Weights of a small GPT-style language model, trained from scratch on English Wikipedia: no biases in attention or MLP, a variant of Muon for these matrices.
Each number is 500 + 40 x the weight over its row's rms, rounded and kept within 0 to 999. Layers, rows and columns count from 0. Numbers have three digits each. The size before them is the row's rms in percent of the matrix's.

# q: layer 3 attention query, 448x224, rms 0.142, rows 202-229, columns 0-111
# k: layer 3 attention key, 448x224, rms 0.143, rows 202-229, columns 0-111
# v: layer 3 attention value, 448x224, rms 0.147, rows 192-223, columns 0-111
# o: layer 3 attention output (transposed), 448x224, rms 0.127, rows 192-223, columns 0-111
q202 090:480454536406555550500484500514541465428568520513470526514452500495465498511508505443519482485560512486533457527552482472514502549494437432412456514507487455480531522538534467468469534389452356504473523483528504526516475545527476579484455470500428517538475450478507447544447422451499441495558567441453516418434503466446516445496483507517
k202 110:470519486489475491363496501468527438567508521497521579541538523487503495472502500429462508551501497500534513446464437503494524511430524452537507514503463504527500500536522537568673561470539464480523479459511484526497432449426485482502435497445551424458561443514538529452471529486450469529434544458482537447449441473535565475478463482468
q203 107:479535477462483534443457456490488435483538480512498491521513477507545576443521458473502467595480502472431425493467551452553516580511522492537536527469485527568506533422452487484525545575467537469403487555560530503568460547521532506372480456501466476491486533429481450496497497501465475481523446622521493510469472529531432509533508491471
k203 107:497443506542479500494490512524562528478462492443482453610470463501606468418552498527479490494471496427447533528484515597559528552426518521431460527491501509453519460478445512476515464541528513516482522580517505500500502517589465481458558556507515535548466504546516423551432468505464517436485512455588522481507487509493503535549487433510
q204 095:477442512593609526475524508504522511444460481487526431504457506490538478592454506557510435460518520479459535522500490474462458444479481519558534572615441560523505546511511524483435472533513561516459543448441514455451511514468497528450527518515502470562527481515443476550460473549500513517485478494523531459475458505535521460516517509562
k204 102:473575522456488530548511530477521523561558534469455492498504576558508509541463490531573540466587496491487529486517514466561506421506536456474527520535531468529535496483503531497532533476508547480474463511526500527549531579533503587456536552527484493485460546489532576603522462465522450486488515508554463480530509494530511474518496410548
q205 096:538487416538487536566559514513493522534442475427578385531567520511537498444458481589500458447435500537478465535484491533528470438490510520527473475503601530525575517575538481487488544542530467465497455525517488499487534443501507506477449556444482469513490492478539451461483516517560481509442446505431484562503492475448502431525501505562
k205 108:528485507482447563552471477537436469435523538496549485544365514548504498446482519534509476460514504495448437514436532533491466478516511439499491441451504479507481557393551462449507513522486495508480477447502508529555570527517555513523554526576486556523494615472532515592511494510545560437519514561574453487480538460504459530511533515471
q206 115:520539502525534486527504587566503553433512413496459456463531577537512526527488583591558513474523486516484483432486586526497480428481470496531498458517486469426492531587560488458517503506560520565517520568445476525546513531514429496491511462426501498472439496500347529472494425543549605485504522536491519489538487469496556474591507533516
k206 114:457550539517515522552527479442495404506587535515475542505489512433421481562456454496526554550559434496506575518538447538476466504523543509489527496459519499520588443485539524502530522492512494495513497440505427559563495581449493508487469495505543446492460562471550528439516540443519546505527504482528560495571512529506486471502485476518
q207 107:509439505549505504436491453494464461470471463498587441535487473452557481487506436496479497556479524522424476568483501506533453483530507494513520551513479586572449470358436472561515549554449568417411427505474509463459462498442565503518465477562538515478504503478626469541513569525479492485501490539533514526528460498499508476437510435474
k207 122:479548481495527468495453502525539568483422480459515431570500505560611549439516504484498504449508511499418462513487571555569515449474549495449459604496487579457486518487458529479490483520493540470462469628512565478521521473612492495479559512499462590545486487545419445522459453495480494517480488499543462503506519505462502486509521463557
q208 112:533497469461514536537470496435542511492468454456487533458425482488485482495550465456478477534476545528500498487523525540527505510376518544489524469564473490528514504546430553508529558464526504482544499577455505518604545484519436467503500486501539475508526501494397505470546505521449427527470480458495482478484498438506532526464577487506
k208 104:473465473564511504549517507576472477453462525530598487460445483438439548550488534456438477471504544471487531544544444555494456490598588552497469503438549484504431553512504433557433457533490457546514572451521488518501487524486435521497523478476531458479488551531479502445550562482508495495519475492482476476450487486544446522559529543436
q209 099:486569507519465483488511514542468538491512556511498504489514467422467529499507479566540489487536417541478504532454447475500486468558488466404503500483542523493500550492544460442519474446479540477552459381456395528405486569528502457542527577464554530525504497530519495481429476474526507470487492580497569455515455511432530488535457533486
k209 090:500560487483501562476553472434481459550514555463476545555517521505591496482508508543490517441469497500503465456490521501569488500431455454498509634458521575531524407561515494475499498533487549454438448507494523452547603498538504463461503506489438472485476478446491496424512537534490539564472530482532575482511546464507470493487508426509
q210 098:530556551431485430527543498541455462525534573506494490495553543460471469514455534524567558473532477522528435489556396490504472469585433465454503477465527525496522518484558449539556477478535531473501436455527480492446487568560473494507507533560478501521474526526548511484472474475465507536557519471522547503590454589468471488547424482541
k210 116:549465529475477575425536513461490449468468506502483533569459485561524466436584437456517534517521502515428507508508487468573526592361447492495484551466550533466469454509546464453538452498548514517478529477514506425570530479477605426519466504484504527467498565523561518488498534486527495423517566533551553496516497492518483484470505517490
q211 083:528474526451470460459538505506489482530503519508476511501518540467513536475489486485531492508476478457549422491556481501471460458537496450452508492458484548470466513483439476493533514381507470461536428511491431471451488567550523471520558564497451553538462442545562523464460448522513477530579558516518539508508484486447504471580509604548
k211 109:469502475440496551471548477481522450455504496453485550557466478549561527436507538485467479476525548518438499426532468506513534591368479481495487600453516469435501529528531532468591496524506599485509479506479509478531486528445532453506507534516511508464505518475461494542453546520512500471508582529505495462502566516541538491488502481518
q212 106:504474433498521619542461488528533515511423511488527519480525459495493530473529525467479495513395452463489523485476619532514524451458526510467541555519514402508443576512499535516536524477524480506446536495445561494488469527466452528447525521434529412436544483497432524496510492473505505481550477551518543509458531442528519456498513558419
k212 092:455440555507493527492498500458511464438526417542497499490446531475445505485546552455538523503489480502515443530518497514524555549508504482458521462410582477463558503564558552498453577465529507514479448510554528501489487492558450511553553521492498526529477574472577480429548645499544534526572502486506460592488572507441441533440526501534
q213 092:449554551593466505482504500483447459442474471486519504453452518451549583546507478488504510519448506539501514557481518563523549506549577549471505478491526617500450499493508537469503532514549507604591476457504532532458510469424510514487490404489592454471491547459508466526524504515547582485452468498469572488531528501588518455459527487486
k213 116:433467522514498504614467553437491518471593527507493487542537548455462495553472503471567580474483495493502524521519504472544491502628513545522517525485527543553502531598476397484435573484555524519498437557500492560472532527550540563489564487514491502511463545473472451478490476498452554468533451436544492597497545470419414491573553485533
q214 091:417497544478493503495561452482464540392518484544471581473454460509482541508529429400513421494482506570460572464552457551488514514455571563539565465527454478476488526502502488435498511528510491562510513405480532582458503476487526463397523457527519458472564510534437545459484551496513550476460490481587465490438499507599512533482508539480
k214 107:499423495521441478555492539451502501473491574505418495499489497480500537513451504507551529542483509520551509534547563465496444466606429499522519486481539453525449433559444458539399493523504540525587475514526493522468452541536517546539592474494455491487426484485475518477472493555475505475549444418501507568532517486400423499524502487530
q215 090:546418468488516449501489490589481493561541518538553451469556514514531524489469500564484500465540541453592447499557534522571475470506481517572478452454540466493503497531503485503483441425564490436456493506477454453512511454537495466505469551538467518518488471446537486475509472506422449593496506540577564518505435522459506545513573471565
k215 077:508487471455533556391543456515476427438469511485496470559426467510552471512436508538513448481462577555432466483478482569520465492461486420495440562475489501524549471492513538470579454500508499527539586454462450508527470473499582523413522511458541428515496503462466546507475504431480528481429496475494543455487436491463510532530514440525
q216 106:516523488471477511499501518515464546556501550487570468456575509461507446491514495519555509491409506462428523544553436505487466536473523457529483500465507572490475460520520538526557518529484550494485478446451571502532464604489522544499515512540520464490405484494556498483485512459576449440513599473492451519537483522454545475529448480541
k216 107:465546467470464436470443489529502612498527570517554512505441534560511551575464572420493569434523470468525489581439503512538488554517460428532448534510487523481541534542517525458501478518523480487475445461475485540516460493542488462479507515540598528522488478521465432497467478515506467535516518487447526529456526538533510473497579540533
q217 092:534594488404503554537491503490575556468558513505477482476540539536516556491474533516522483504532426505549510486517517487545489457539498460483487469443546488454566476602632499471534503517563401466556523523472477563556547538524510470541500523474505494535456459477484547464530397477616530511519535486491487471534514487525502436552464563524
k217 088:515491533522522514489477507482460573530547518547459589487404510423460499473474505444447465529580469481556551464434476473430433570402512506517510482536508525545474490479544547485511535562433426478486442482476497558493463417491513447544483440515523514493535437518467520476529449517460503556484506519411467483549504497520568542539491486482
q218 099:472482513570505530458460498532451496473448497529559452499487501508514427441503487513509474484456495499518535573512508510553465457479517509512446483548483557482494552464474451524480513423481569483459492481470521461478495478469511444485420468633527543514455423499477467533483514537474365560503525413567484494511423505450521541476547527517
k218 087:514497456498533513422466512468524469503454501476512439504519495527589485433472525541537467438467525517440471527474604584550456477511452440450475576419509466453531532444561553499526457545550543519439456434500475501480462546460547539458542463496420447491429503486485465518475524532500499485458493530570504477446493480515522499499493491528
q219 105:482519484429473539551444470505520546572512552449569481497526503456587578533421498492481534456493537484512472495471558467569501499484559446550495483437545530462537561488527567491466501506523353463481580458555499496544482481520524470598437517511508483476486450471529493542472391504457497489504467483406542459488503477615482420535483478538
k219 104:511366448527476502563497492507467556456453548494560471528450497499486490514484502452511491521478447499505498526460398470492517564492517506452430482469514450557474601529576445502458533564459513536479505421484470555486587458522485466517573498497550517491535432506391465478499502424510520495559487548547542491536535481483540564500451583427
q220 102:475532497504559527518478562446497532577447520463529618456491457520494514556493450509512534507490549513492471515484526494510529520522573524519486478547467557492493429513515518487439438445514436524530581431597458496488506521457561511669468495514497498484507526551522477583486487514540483470511463472480514474528525553549470520428529464515
k220 106:515451455440532489584551521517413481500538514450586469453540471539496491533478474466511467553497514544508447533499562500495508530583551434509469467467492468535478533494492380545449499577459540577458537485514445402467532488471548497479479508511453499459523494503463457498494518491463493422521474521499525562495475476503498476515448507476
q221 105:478476486407559529479507520505505504477531506468419485501490467515413465549466590459432482479557462447543561525542426501496482483503405485458508529446471464444515476563463491462503540513496486510542436510502507541532487583498541594432598526440574479535437463475529545450543442492487533510524514474460578469420465526478528540521441549465
k221 112:470469461505568543419513493500517438547548543450502528525521545423515476531537522481489565509513443517621576497499424511503528520437466437505553545513503559478506575524525526520539556444498456512463477492478515543500450524441523556487467548491519435489546557542607509435490578454469543570456488458500551471417479477577520491481491513482
q222 107:475481484460499492514526509497566509460529475466478507460465546505467496483508535478506465485530537521519499463509539471478497503490453517525473447467490430429573609524506501440444584399500450547480526508536504557553444476530435504427474487466460468470449443502492470475456449475500426525511578399425490476432486478535524484540507528508
k222 110:512498478569447491473472524458527443539501494541494590513520506424470484434482482464493573518530494483601562527461418503478476540499482499503550456508526431492496499518538522479598526465534417525476503384539471485519482540428509539528476509485534411484498492486563509420488568480531499500488548502583558485427494493534544527473487521440
q223 103:555466502488513435534520466535559513454568490500568595499443460474452475469487522560499472501472513504487567476546584478514480507509542539525490406496495462413461494528455470425456543384499451536493522472557465468505443381547481458509408500486523437502521506589550516512525524420480448541524475407463524519518511533505537535478508522523
k223 102:578507462602463477519464536415460436480446455522510512533515505415486505480471461499500557500503533507539504521447495449426414553530472506487513466553517497488443529516506526542550528480500454500451498413504504445503507492436494512552560467533466438458545438452490455482485538549522468513455512501449523533437453468472525555552491571458
v192 096:514463464523519482526529479532479418547487514481468457460475502499501472538506515465555539461495489557452431447512477503518487503467515557492532512481504500497567456500414448506466517539435510492577480488457504461509417463502484474413473509507436487484508530525505496638496536495467534454453584483502473508520491459502518415485511460503
o192 091:529520562532495519449505506488503557463479470507479538498519514533525444463495492549465470479561498435567552535459501514488547472555494408497471533518524469558451504485533515603464516478556585536508428524482513501466567532461498523525555542551519460494546512480482516495499531546520448496535464470554440494445560501435487568506493527509
v193 088:566546527450487498513489473574511504550441576514521532463530441524432532535600496531435515475515521538484508490535557547527463500486497490473485447468439426521397452532525429488496498547453524523544494538516537513494491513442435461505457524441468510451571543508481472580504502512457468503478526481480447508476466535493530477546515521404
o193 096:475480456503483446453515502435536476488467429495553443516489503503490486522428409553505477489495467480485570510513467590462503450454428501437511506442508530476525482482443480481453444521531542443526513475453435553450526588495542510440538495491552470550470521484481487482531525462523539434521425477510518550531467478538476432514545527500
v194 091:560523457484560454457494486452466539461493516568462462486471443437528446488476512516528416528477468406470547511497485465490497459509498552503492552533502494529487512506541431537434507504468563471548489519528451445464586505427495487473527487567458524538500467479491455413445568522531544493468499511519492439543474474481505504606483512495
o194 094:442548508504465469490521588500509494434458505415504521498495517535469507489493541524461539465553539558561487444537495471512497467554530541510524466447528566457405533453484561457493508499472477505530483534444504628444409515546512510498534408470516434543481514520482468449499471491492511537533558505468430490451496548504477513525535545530
v195 092:466459492539421465479529486446490502551515506497429507554469509517558504444510480513478539496473447455497554496469529508476440485435563550392450541497546507479453536481488477492588498559555568552584418489420560489467478523509472537535437480461505490504504531423458534540575480467482498424497537443450468564513538530454510503581561519499
o195 090:536544496574572545544516495525490524465500500576478437545444471485545470519545529563573398464544521546500520572529560444521508447544495478480491498547512431457510477542510488522504592506484468446466464568481549469488530473521516541414550480526553487472529479523456542495554495474517484504510534524490604509491482471465472506494456435530
v196 087:541537497520470545468446503494550484449502418483389494478573525444479474531532435460466492465436443509510545496468454478445440492542510429523541532503441513567520470507402515477502521443518454516547469438487450493497518473486485415453453444461470476478516575501529455508546521448547521474526467497499536493513494535514532569513446515539
o196 082:519464550463557437481495496543519533566501510545560572509464501555620493480471534470487447510552562514502441487469507496508558465450478564501468514511488413474528525492493539565490493541466523464483418521477492529495485559476513530479519504542480535566447537447457511547534495515478485585501513490516508522501495481480511428506589548524
v197 088:517529497503485500529523576506561624526538532500494587534452487493464463542500506533508480471533427431480552486481504497518519473616490521520507512462532474472488438503484451477453402480521462517436515476482547453479503530488513472499434538490569612549550562491459514494492461542548432475527494500544505471511518484520472460511559498443
o197 082:549507410530491532470465407530519499499449462558524458523506491534459554453459463496489606524488523559542447485470572512535501485536500499447560524538477472459521511535393452444489488514505474511518531489503492485438428517490474494545503480528449429564433483464542491505431477424540448517477479434386551526484501501532519497487463523489
v198 096:421470505484485511472471490532490502466484466461515470451515576499474474569435452468553546550454469519539421509509448455459501490442484488530485487520518497497494463504516510517562540461588528506604518424602546460486456494479461546462497508466499487486515446468522508564482474561533407428408551468539458517514535501483539521514432573486
o198 089:523545525512559473526457540541473547490544480509522516535456493525540510442501438501465512498551512500496526480477499525518538472571471482499488477524465552466577477463570527560485500468563523511473440589515441463504596445558524525521508456512504507452480533513514453435514488450519504546562434521539490538489465585531514467503547510442
v199 096:544447473548539484441535530486495433508477436512567410481486572453504519441480518462478533448523532496482483495425592517457423467523480438544510526531488559473495519455555531465525545521479541504497553517450525477507457517583539521454548465494496499529506469539443477510446519501489531560510529475435493500488496494452578533465513455484
o199 093:483569499495462539509527447514512469543477569477441516472522443546490541532541482540557517559516571485506519557546422469498523538475563530510521522482582437502427516530508457485468468496508462502472518409499490578450556504492480523567526449464459533486532527477476536451489459489468534470495478534627508510546558449528489503516479536451
v200 087:554507517509508520495520490496539458562452522480526481507530457534456528440531564500434449485569511474553533487466551440521533496519506488416451524519491378502490475539507521585438478549470449524464545519459552554443492547448530470476431521543519480451479458528522557550469541640501492443511508549511453479533478487461540484493447445509
o200 084:457524448516468483444445387444503467474511473520486466488489528492550500543525455537567531544445491516464524519529473500476451506430514530565474482463526504453470512465470535428508475494486567475491443525485444484479468486445460457463515533467603488537458559450474411454533546482528485539466488430524525505435463540491454468561551482464
v201 084:524490581472475540574482566483509510445539558510480492556536549510438475441527471418502503484582500513523473505535556447516475472550430478428499454455585550512548428489477477507402469529515477475509512549468581445480544523486522460459464510460499502568483483519503515487564453528526506535527463519471528506526536512567529425580543502472
o201 086:508500486485505535465503412546594543522466477508446490476519493579574578580470529552517498443469496499476451546478469510491538589530527432591570534549466484399491534476444520503529489505453498520498533481491466495484503540494493455496508591528471507492545493503519531538486488519465478517520547467495497461466473527463560519477474532579
v202 093:526478524496549551456556486512444417477431518572525462562502524453552506513498482513482495446501504481496407510478410486467502510539490481470441557518526520516483541585542508574503523499554485532483493456520523445483484504499493428467505535455463524508519485505586502499461509530419565594559465565478454491452481443520468494512465491513
o202 089:465473517452437471488476549512522538464573443437543532443476492503410495473496438427468564518517562478490558474496502509483506475459514527525494506462542443466442483497531452484485512506453446518495390489569430546465564525457450470571527486509509488487495484423502482476539524542517487422533555516612515520584524523535490527565506539534
v203 086:529442528515569479548505485533449415505539494440507441536568453477506534585532544458442517559499521522573491518510395566471501435533513448458524502441522543503495547523466573510468471555388497512530476514475552489457454504523514463495488554570540430499473472483520502507497533490465510484479506461426490476518506476501533480485437499503
o203 086:469511512474486502488536453469508577429463530507445472433449561542520469488531512534465457486527542482538449490507576466520517484484592496550471573458520502393454532460510466466505515467569526512472468476519567509485468440477455535517509500476488528520516480570479511534489578501507489569488509505581518461527479478495532444541549538516
v204 087:430461508472487483527451468528421492502480543523451502525495495515485490490513491531489499492502410521548460447546510460512512565533669560453351488490583455494514568522492467509468466473457518554483529560468545508483458512530480529467453536482487489473506500472479572489486566560513516470528424502433516526587587579501472495515486535471
o204 080:547484496540544605485511487467495572501530468530513465522486560460494482513513529467478490483484473525482513529438518512453443514545473480592481520513457580507491467451522494516493536464478585546518531548546479508514536500426422417495520515489471472536519511467574448530522489545479495467508622522488531491444480465505538485534450512612
v205 089:558453517426490521522495497530466494485505557549520552492458481469395525497513481487569454489436467519458464465527480575491521520558479528499527477494466445560546502515512501516412454486508484484527414530534469464534480467482564477587520507477432536443501535501490543448488448505463520527470443516442486485476491494530429442511485491447
o205 084:463472479473478559576552577500435470495497446482534485520530507498518541471437520466367518498513524435542514473538522474549480416453508488438497473443469529508481498488504476481468456488445510459505535473503552613479502489539422474437483484462493456526579488498539563529495522474570474457508591488465458528592492572502512536441528473506
v206 082:424580525562526532433547487471534456480512527449497514463476461495474418433503487556497465502547534458452517524480473501505496577437479488583505521480464526454599542427550520488591506496533475498483543491534453512534495508532464460446509573565502442553468544486503429483486549556526616434520509456576556495532489540536438513473493518567
o206 084:504513448469485514474467473457445504541513490458469551483518505475550503511514563509502519484447544477574442544482571520529512525501485492511540479484543485516478434515568547474475513571430530540525486518467535486528434447498564515554462477542486574520496453430410509462542494554493501495471503508458430554469511505477478535539499498552
v207 098:563461521513477514571505524563496425512432458515597544468511509453502541512511493498500474509592570529502500518529576501485490536468412571505512519526532556519458525519479556455521534542472492511502478506512543471426437518510503473513466534548517484529519551603519558553409482479467524520542511439448477426531482379552547541540527539448
o207 090:464519530479477514441454435496539568492525561449529438559453436588489545534484521493484514523483403485554537478459521473546469465508506481531458439482466448488494527575484432556494495538535525409513467536428475473473576467510508461467544495427545584506471449442523574490521541566508461511509469538531486484573552539547505452484483518452
v208 093:493441506471526554433486477491517508535452551505462533458507575487488481495574475458582476477442518539482462394487513493570487511498447529441494525468435534518491510515467509499434522523495551438443475529512465497519522488517492513518475520484463499474474487517509532516587511497464530508477482510531517467471541463507485488553453423444
o208 084:486482572492439514491512540549517416517591488486558470458505504505498473486439515551513458511523484490496575570517481541455520468432458514560512488560525511538521520478490452471502523462502534535481536522510538505553539566463497525496450578485566503517574541543524550537499483538515452518490503434499455518454512588476564558478504456456
v209 092:525489472477563553490441499493475447549483473516533526519514587453505467503606483451517495474499539520473518522487490495440506504462450527484485476502462498506486539450446485482553498588517458519460528526422450463476458521552576548453428498463474551452553484457528436508443507460560493520515513507519498507459465395530489526497486479460
o209 092:528471466538453507472507466512531528458526483481514428494444464552537512477453504496461511576578467481528532520514537474546443494532501517496496514567502598510482576554433482519449494467472507523560479546520437512525482486505411484539509433556503503531504499543507553441439479527520470523444564475535500543497492513517508424500484507534
v210 089:523459524509507430499493477532464576520486527562540443460509605552526475438443456567468495445526498494568502491533385491475532545425509476556440442493511536498518598493437490474571548456477526554520595460449505442501432586486515497482511492532521544452492512403471506554486558505545505508538467497532530490556482541522554464423477535517
o210 086:456483516544526489441581528478599525478462491485481555529450533465520588455530524535484492539485459488502521534523527449482481444577501573562572582525484522515479468472515552477442539449511452494462494538529459521486562507464496501543474456452514486511484517592545483458538450468432508528474527518555499481504518471460449475499465523472
v211 096:473456450428551463447475480535465445571512448436405493471480487545471510529522492520461547498489513562510473496527469531470488540484478507503427500522525505426452451559464524509499516538519502470480514532442472531479469580469545502500463488494505536431554452429406448495458520487500511498477570489487486484430441468478504531465461527466
o211 093:493564449571515546534495396430497524446496483528525516465450505473478534477495465527568437565488492533577453540546523456509518536586522492487574564497452545534528462384450520449531508473520546574461502448540541523475530481492504518560494520473551445469450513521545472531509572500492478492489482440574503567485551532491452464481484530538
v212 088:527526520480506505517526547539503524474488498509516449528485476512508466600500539491534517484468519563531534492564504454506504479534503451563466467466501482493489560682523490479519491557395467503499507489488516464555515516539547549512583532560557472515541530499455502465478481487442475513439490471523483517543514475450570542517484502404
o212 086:527522477511524506478571435477499527527485509432435503398481455498540536521429527510461521499474526523530493532585519511488489465428517531563449487488554538522481559429501528496461504447515526455466498450511528513400499497448458485480442514475482518505427513470562561540478520514422506437553504499563497475587565474569464426487461570559
v213 090:545542532491439537540563475505515481534524488470506532525468476519444551402463532506509519518554484523464563530481537490493502495586550553561502587519546463401510533438528409481506491473495458478491498533578514528434506521505490526526527532467512496547441469519545456577509463499484467520510551487539470559509490574505450509523514426516
o213 082:539502444510534538589411519492463500526535506501440515589487496439479474523505490491478490522481429423556435444459502549507523537533504461442479474506523485514493526595529501534472460541534428441531493490425496465516516534576495458488487482520470480505517435413472588509497544429521505466506454499454567416435494413481507514468480495509
v214 088:556591565459497522547573510481534524483538538528496535502495531524466480478489515450526547523492567586455530502559519533425470518511508541558491554431545562528532510556516481462508464504475475569505510557516482465553561489549433494495484523504500435538484558500516481444571461490470480490464528478525452476501489486522519475549499506508
o214 083:450515444510524508499516492473532539492447517413458507487524411496479527545449554506520464454478515495539525572512521534561486505427467495459510440519528498438468497510560462523483484513465491404554493474489523533480421573517498470499523576544495581509531456489456534527537516443469534507512500551478547572479527500510514511482542491534
v215 090:472478622485520461470507538496411474516456496493515501497541539460514522456575503491529514532511505545463508535501511564411483462417536530508447441513541534475481484475417488448492540500477542490519492570435483412478462514429466458480507518527446522500446465522472433480475569457511447562513499471445526501442517474516500503493501484476
o215 086:514469488488550563493542444547506557528449532461546454529479498532514518445456511467486512517594504502535470492462515449512403484604454479517529582551516522512468538520575533437502497449573457455500561538456494542513546501590553503513528515508556513534520511597482535508545510574469471500541475579525464499484478532523545464530525473573
v216 087:488470447433487510485458540464515512473460512482519536465450517527503484506462452458486478440505462535487409520499473509542488445460477490527495534480423437467551479485477504505474567461472504465509562508641517452542474488507488553483498558544472456504511513517445469610519479488528460499459550492522458521470520570534524474486420550483
o216 087:556505566529496471548487448555460487572603508485476525519521533493572514441578516493457495542536492414496540487520465504523554470443449508505517477542495441514528529463563548511481481510555503487533477504472579500472529552455440487452536492501491550454527496473512480570502458571476528504489452478489490530555478491505494539527497470432
v217 090:481507454489539490493453503489494512454415558457553488475520468471573509498466553508417461531513493483548512540440477498542549444486471543442546524487584424505511469521556486501499423510561477506464481535503587567540581495496515485499494511462544519513435533461490423403501484494504544438540470548461511450484490473505441531494577508467
o217 084:522549532514494495407560461473473527506547463560439460522470460530426498539580485530552556503445534530446461514507467485464473513424561487517540489493510547459505528471447473482547570553429454514559551534552491455515417523481493492493543504522516486532505446539474453570540524486475468477462494523395461554474532513573521510524426441527
v218 091:450457481517549461492538516425526484490486431552467505468501525508554472535516550534487526562457479560528520456453515475509521559480523515461441513463508502488510507470423556546485507521528507446446578527499530488480518500504599556509528464571492504476563444440467551441519558494526521553426564522518518522388530551447555554448493542509
o218 086:497523530601479539476530490495527481460451512501549574515463542480484469487554526517582512498515528493435510562547499524498486532539562550476480491538487496598584459463548509440525430494485508569484528499555515500534503482475500509536514528501576472523449603576513474554514521497480503473537510497532519555537479495523467536480478453500
v219 094:448458547475565513541477496533462442527447435442513475489524481514533463507503499526513500478502484527510455508475487449448475460483538564502417457534611478612460513461486543495509560508474451507551520546507470446489517494437539556491492510504507515433471509544555533458488500423514472481466498583406500549393467477500542478446498522486
o219 089:528461545483539498459540500433480579520551451561496521466503509489496513462457502416481473552576487514466460463488479555490441503480504384537536506482515574450506482519563571497461493473484501437585480517480452489460497529519506486492507449474442486451560544513485459516484526538411512500537498560570477499563562566474477478484458498527
v220 092:530513516486515504478411506455453467547451450530459445543525525439442546471503469456461486557455462466487461582517499502486535492483506500476498434477469533564519524477526444562498441493481481558428542540439498506411448525485549488484461467451482522519507496493544467504510460489491506466498448493483501465499470417463567490551463551468
o220 088:451439532571535475465502461512568522466564540452554451527504514569549482490517426485476486454534528448456538406574483533534440533462480544512544511501488403458496507476493523471471528522507517428522397508482501530510568537466479489498478461505467502484502458495467530535452556534514500565485489570564493486529476484512458472501600494475
v221 091:579469475460465537423431512475469477548497505528480493472535486464404439476544490415438517513492508484469455542501463516430519560473512514435507459538494487476553436466507442522469457472527500583487496492489437488502451505514475431510490445457413546492512456487525485497561521488483531416483452493448483500451482476504476467533488492498
o221 092:426503423508569486547461580502521482490483496458523452576600453484555496493497446468505517497462544492485581487539467460550524510454491509488465478517429494516452525444502530538526517424452514460464464501544533525526541496540506496485494570512507455480565495467494478502441497473541510510538482488514461478483455520490499477519509533518
v222 097:463490473520403547532473462451447437481538447515498519490510467381522502554535488510476499492452523511473460523505577533444448543566464550556589492522507522488519514495543506527410551474552449482510488521443499452487471504437406532515478574515450530497535538510483427457512502518471518491496498507407493501397528519512446476506538487448
o222 084:528451474478542535484479566514541616527547515506642477506524484528506541514471419410510499464546454480500498480488443505469504494575489395539507537484479473523516540510466514574606475523529541501544502481519506486529488508490552564476524533563452535501465451442449516481398532450520468479538532518538507491582534497520531518541532509559
v223 088:468496458517452453540517478528499444576544474552497498457507487550494547508492517497454541448486482503467481478469549535464468461560521488576533473504439483484486492614570488488501505538443540526443497465488492475581406517482444475471441495460529492443507562468396331477455473494492476445467488513513439439527471558501507484419506536536
o223 083:514503544587530519473499507500475554457421476453506440501484494501541573465472494449477476527496466529548512520546465498553512440451452510494541496451489470566444455546428477510524478505540508486526545464491507557487549553435471494510574485476456502540444529515541489490452526404516534525485462547496529563534496510468426497491546437505
q224 102:474447491535542507503485597553495549565414509503513521439524490503522488496449489468530514501526456512523481542532534495477531563455554515425497520472505425505519461475467509563450495494472558432550475586419559505540528483480492486534499463484545526532495450517503444453433512528439457524536513457534552470501475555483510512579427547526
k224 097:503490495404467485462483494450522393559512533476562534484528484548464560563434561478508490532510482426488582438443525403508502542444476511515515584496480486598479461499569468468550444525519524499487525491574511520548475455519489523508494488458512438532485533489520556557492519490506478489481545511457530550445478514536521466461530498464
q225 099:542533498514531538547509509551473490500416482498617517455502437529533498468499552516553528518516521598611535495528521491482505536513448488454515430506526499467509499465448511506423449502520500505474487447487527540587528527497538513507533485450491482601512471558530528537462586492542457591539530483536551444482518490470482490607452517520
k225 085:498493449456471525530490525503497431488548526523499552509442500566490511542453493485501423462460551479444583484455519463474500496441576483542518546507464459464533535585460511482564497488508528523534513568553507547471448544526491530509510538526482452523445426548490475493427469496512479480597502510532484555557479506552497522492493505567
q226 102:497474537485515418452533509471502544499580509487427487511502558483483512571527405463526468476479455370422463515492451526539512509484575459518480531431529439490509538486579464503555497475546540520550509552503489551489493529516500484550492512504480526434511494446483514567495400519509517466552475482539485509490497554507587528408480468455
k226 102:507576468466491565526522498496533456496423451537540481501553451512590515442522584531571526506495460472531476477463439517462507511540461551555483493451534515535510520570463473577436386518486505523508538493506574440542583412495493438461487468479532532576520561519539500512550463486476465481423462568477589544477545440516520456506471481480
q227 094:544512512544508476480381529544493511476492486496524480491559443522554459523531457479568481563504438504478485557529492485435546533457480473508554508475488414510508503497506442480595569437488541459470501603478471483483506522548460494490440521490533547489549491475493503574535439507457514449581483456437576558471515483476500502504526543562
k227 092:513498505394427509480478499505480451536526523491547543584512487473462516538489492456465479531446493459457540519422488454475494474402456499449464620534511486486479508472447470534505501503470561463498484545524482519511564489476561552557572559505431482529468433491480494557407522512467524479491513553411432476551522514531424524474512561466
q228 101:433449407482519459481534534513552485513569474473459468508529452475525420491536520461472509571540485442465550489532439491444516508468496542581523516576439500537466514541483583406480512442557347475490503483516449448432470477533465544455540456479518502476469504569544542468493513460549462479508484479399547572484520476476466511495560543512
k228 106:528505527502482499488399494540497539481493416492555468446500486428500499511490475519482540469528525499478494505523489530542498496510465519483448484507418455467484520485516509596450521495442462529526536475449531491428549539479497510519528539549489464486513434496451423544541480471506476456559460540467396406557505567487427497560460527513
q229 094:507496479420518531513464510482531542497487480502476504527483430511509451467528495505514477458514493519511509501525447500432560436527454527483508515522498551464513535574426515442412557543529423468474434376499503498471523493499543557495548439458535499626463486527492504532492421511521493499466578492464514466513506478534439494580425502461
k229 094:534505492487458509508500533497531550440549456498539550548509478473442565435494490440526461534447484496463477520515465493404462489592492499514539562512530551504485536531522469473491492499534582492504504541531465493535561516546596530524540523559502503543546462502490420499463533500521453535463472526540502420493562552378511515439489495539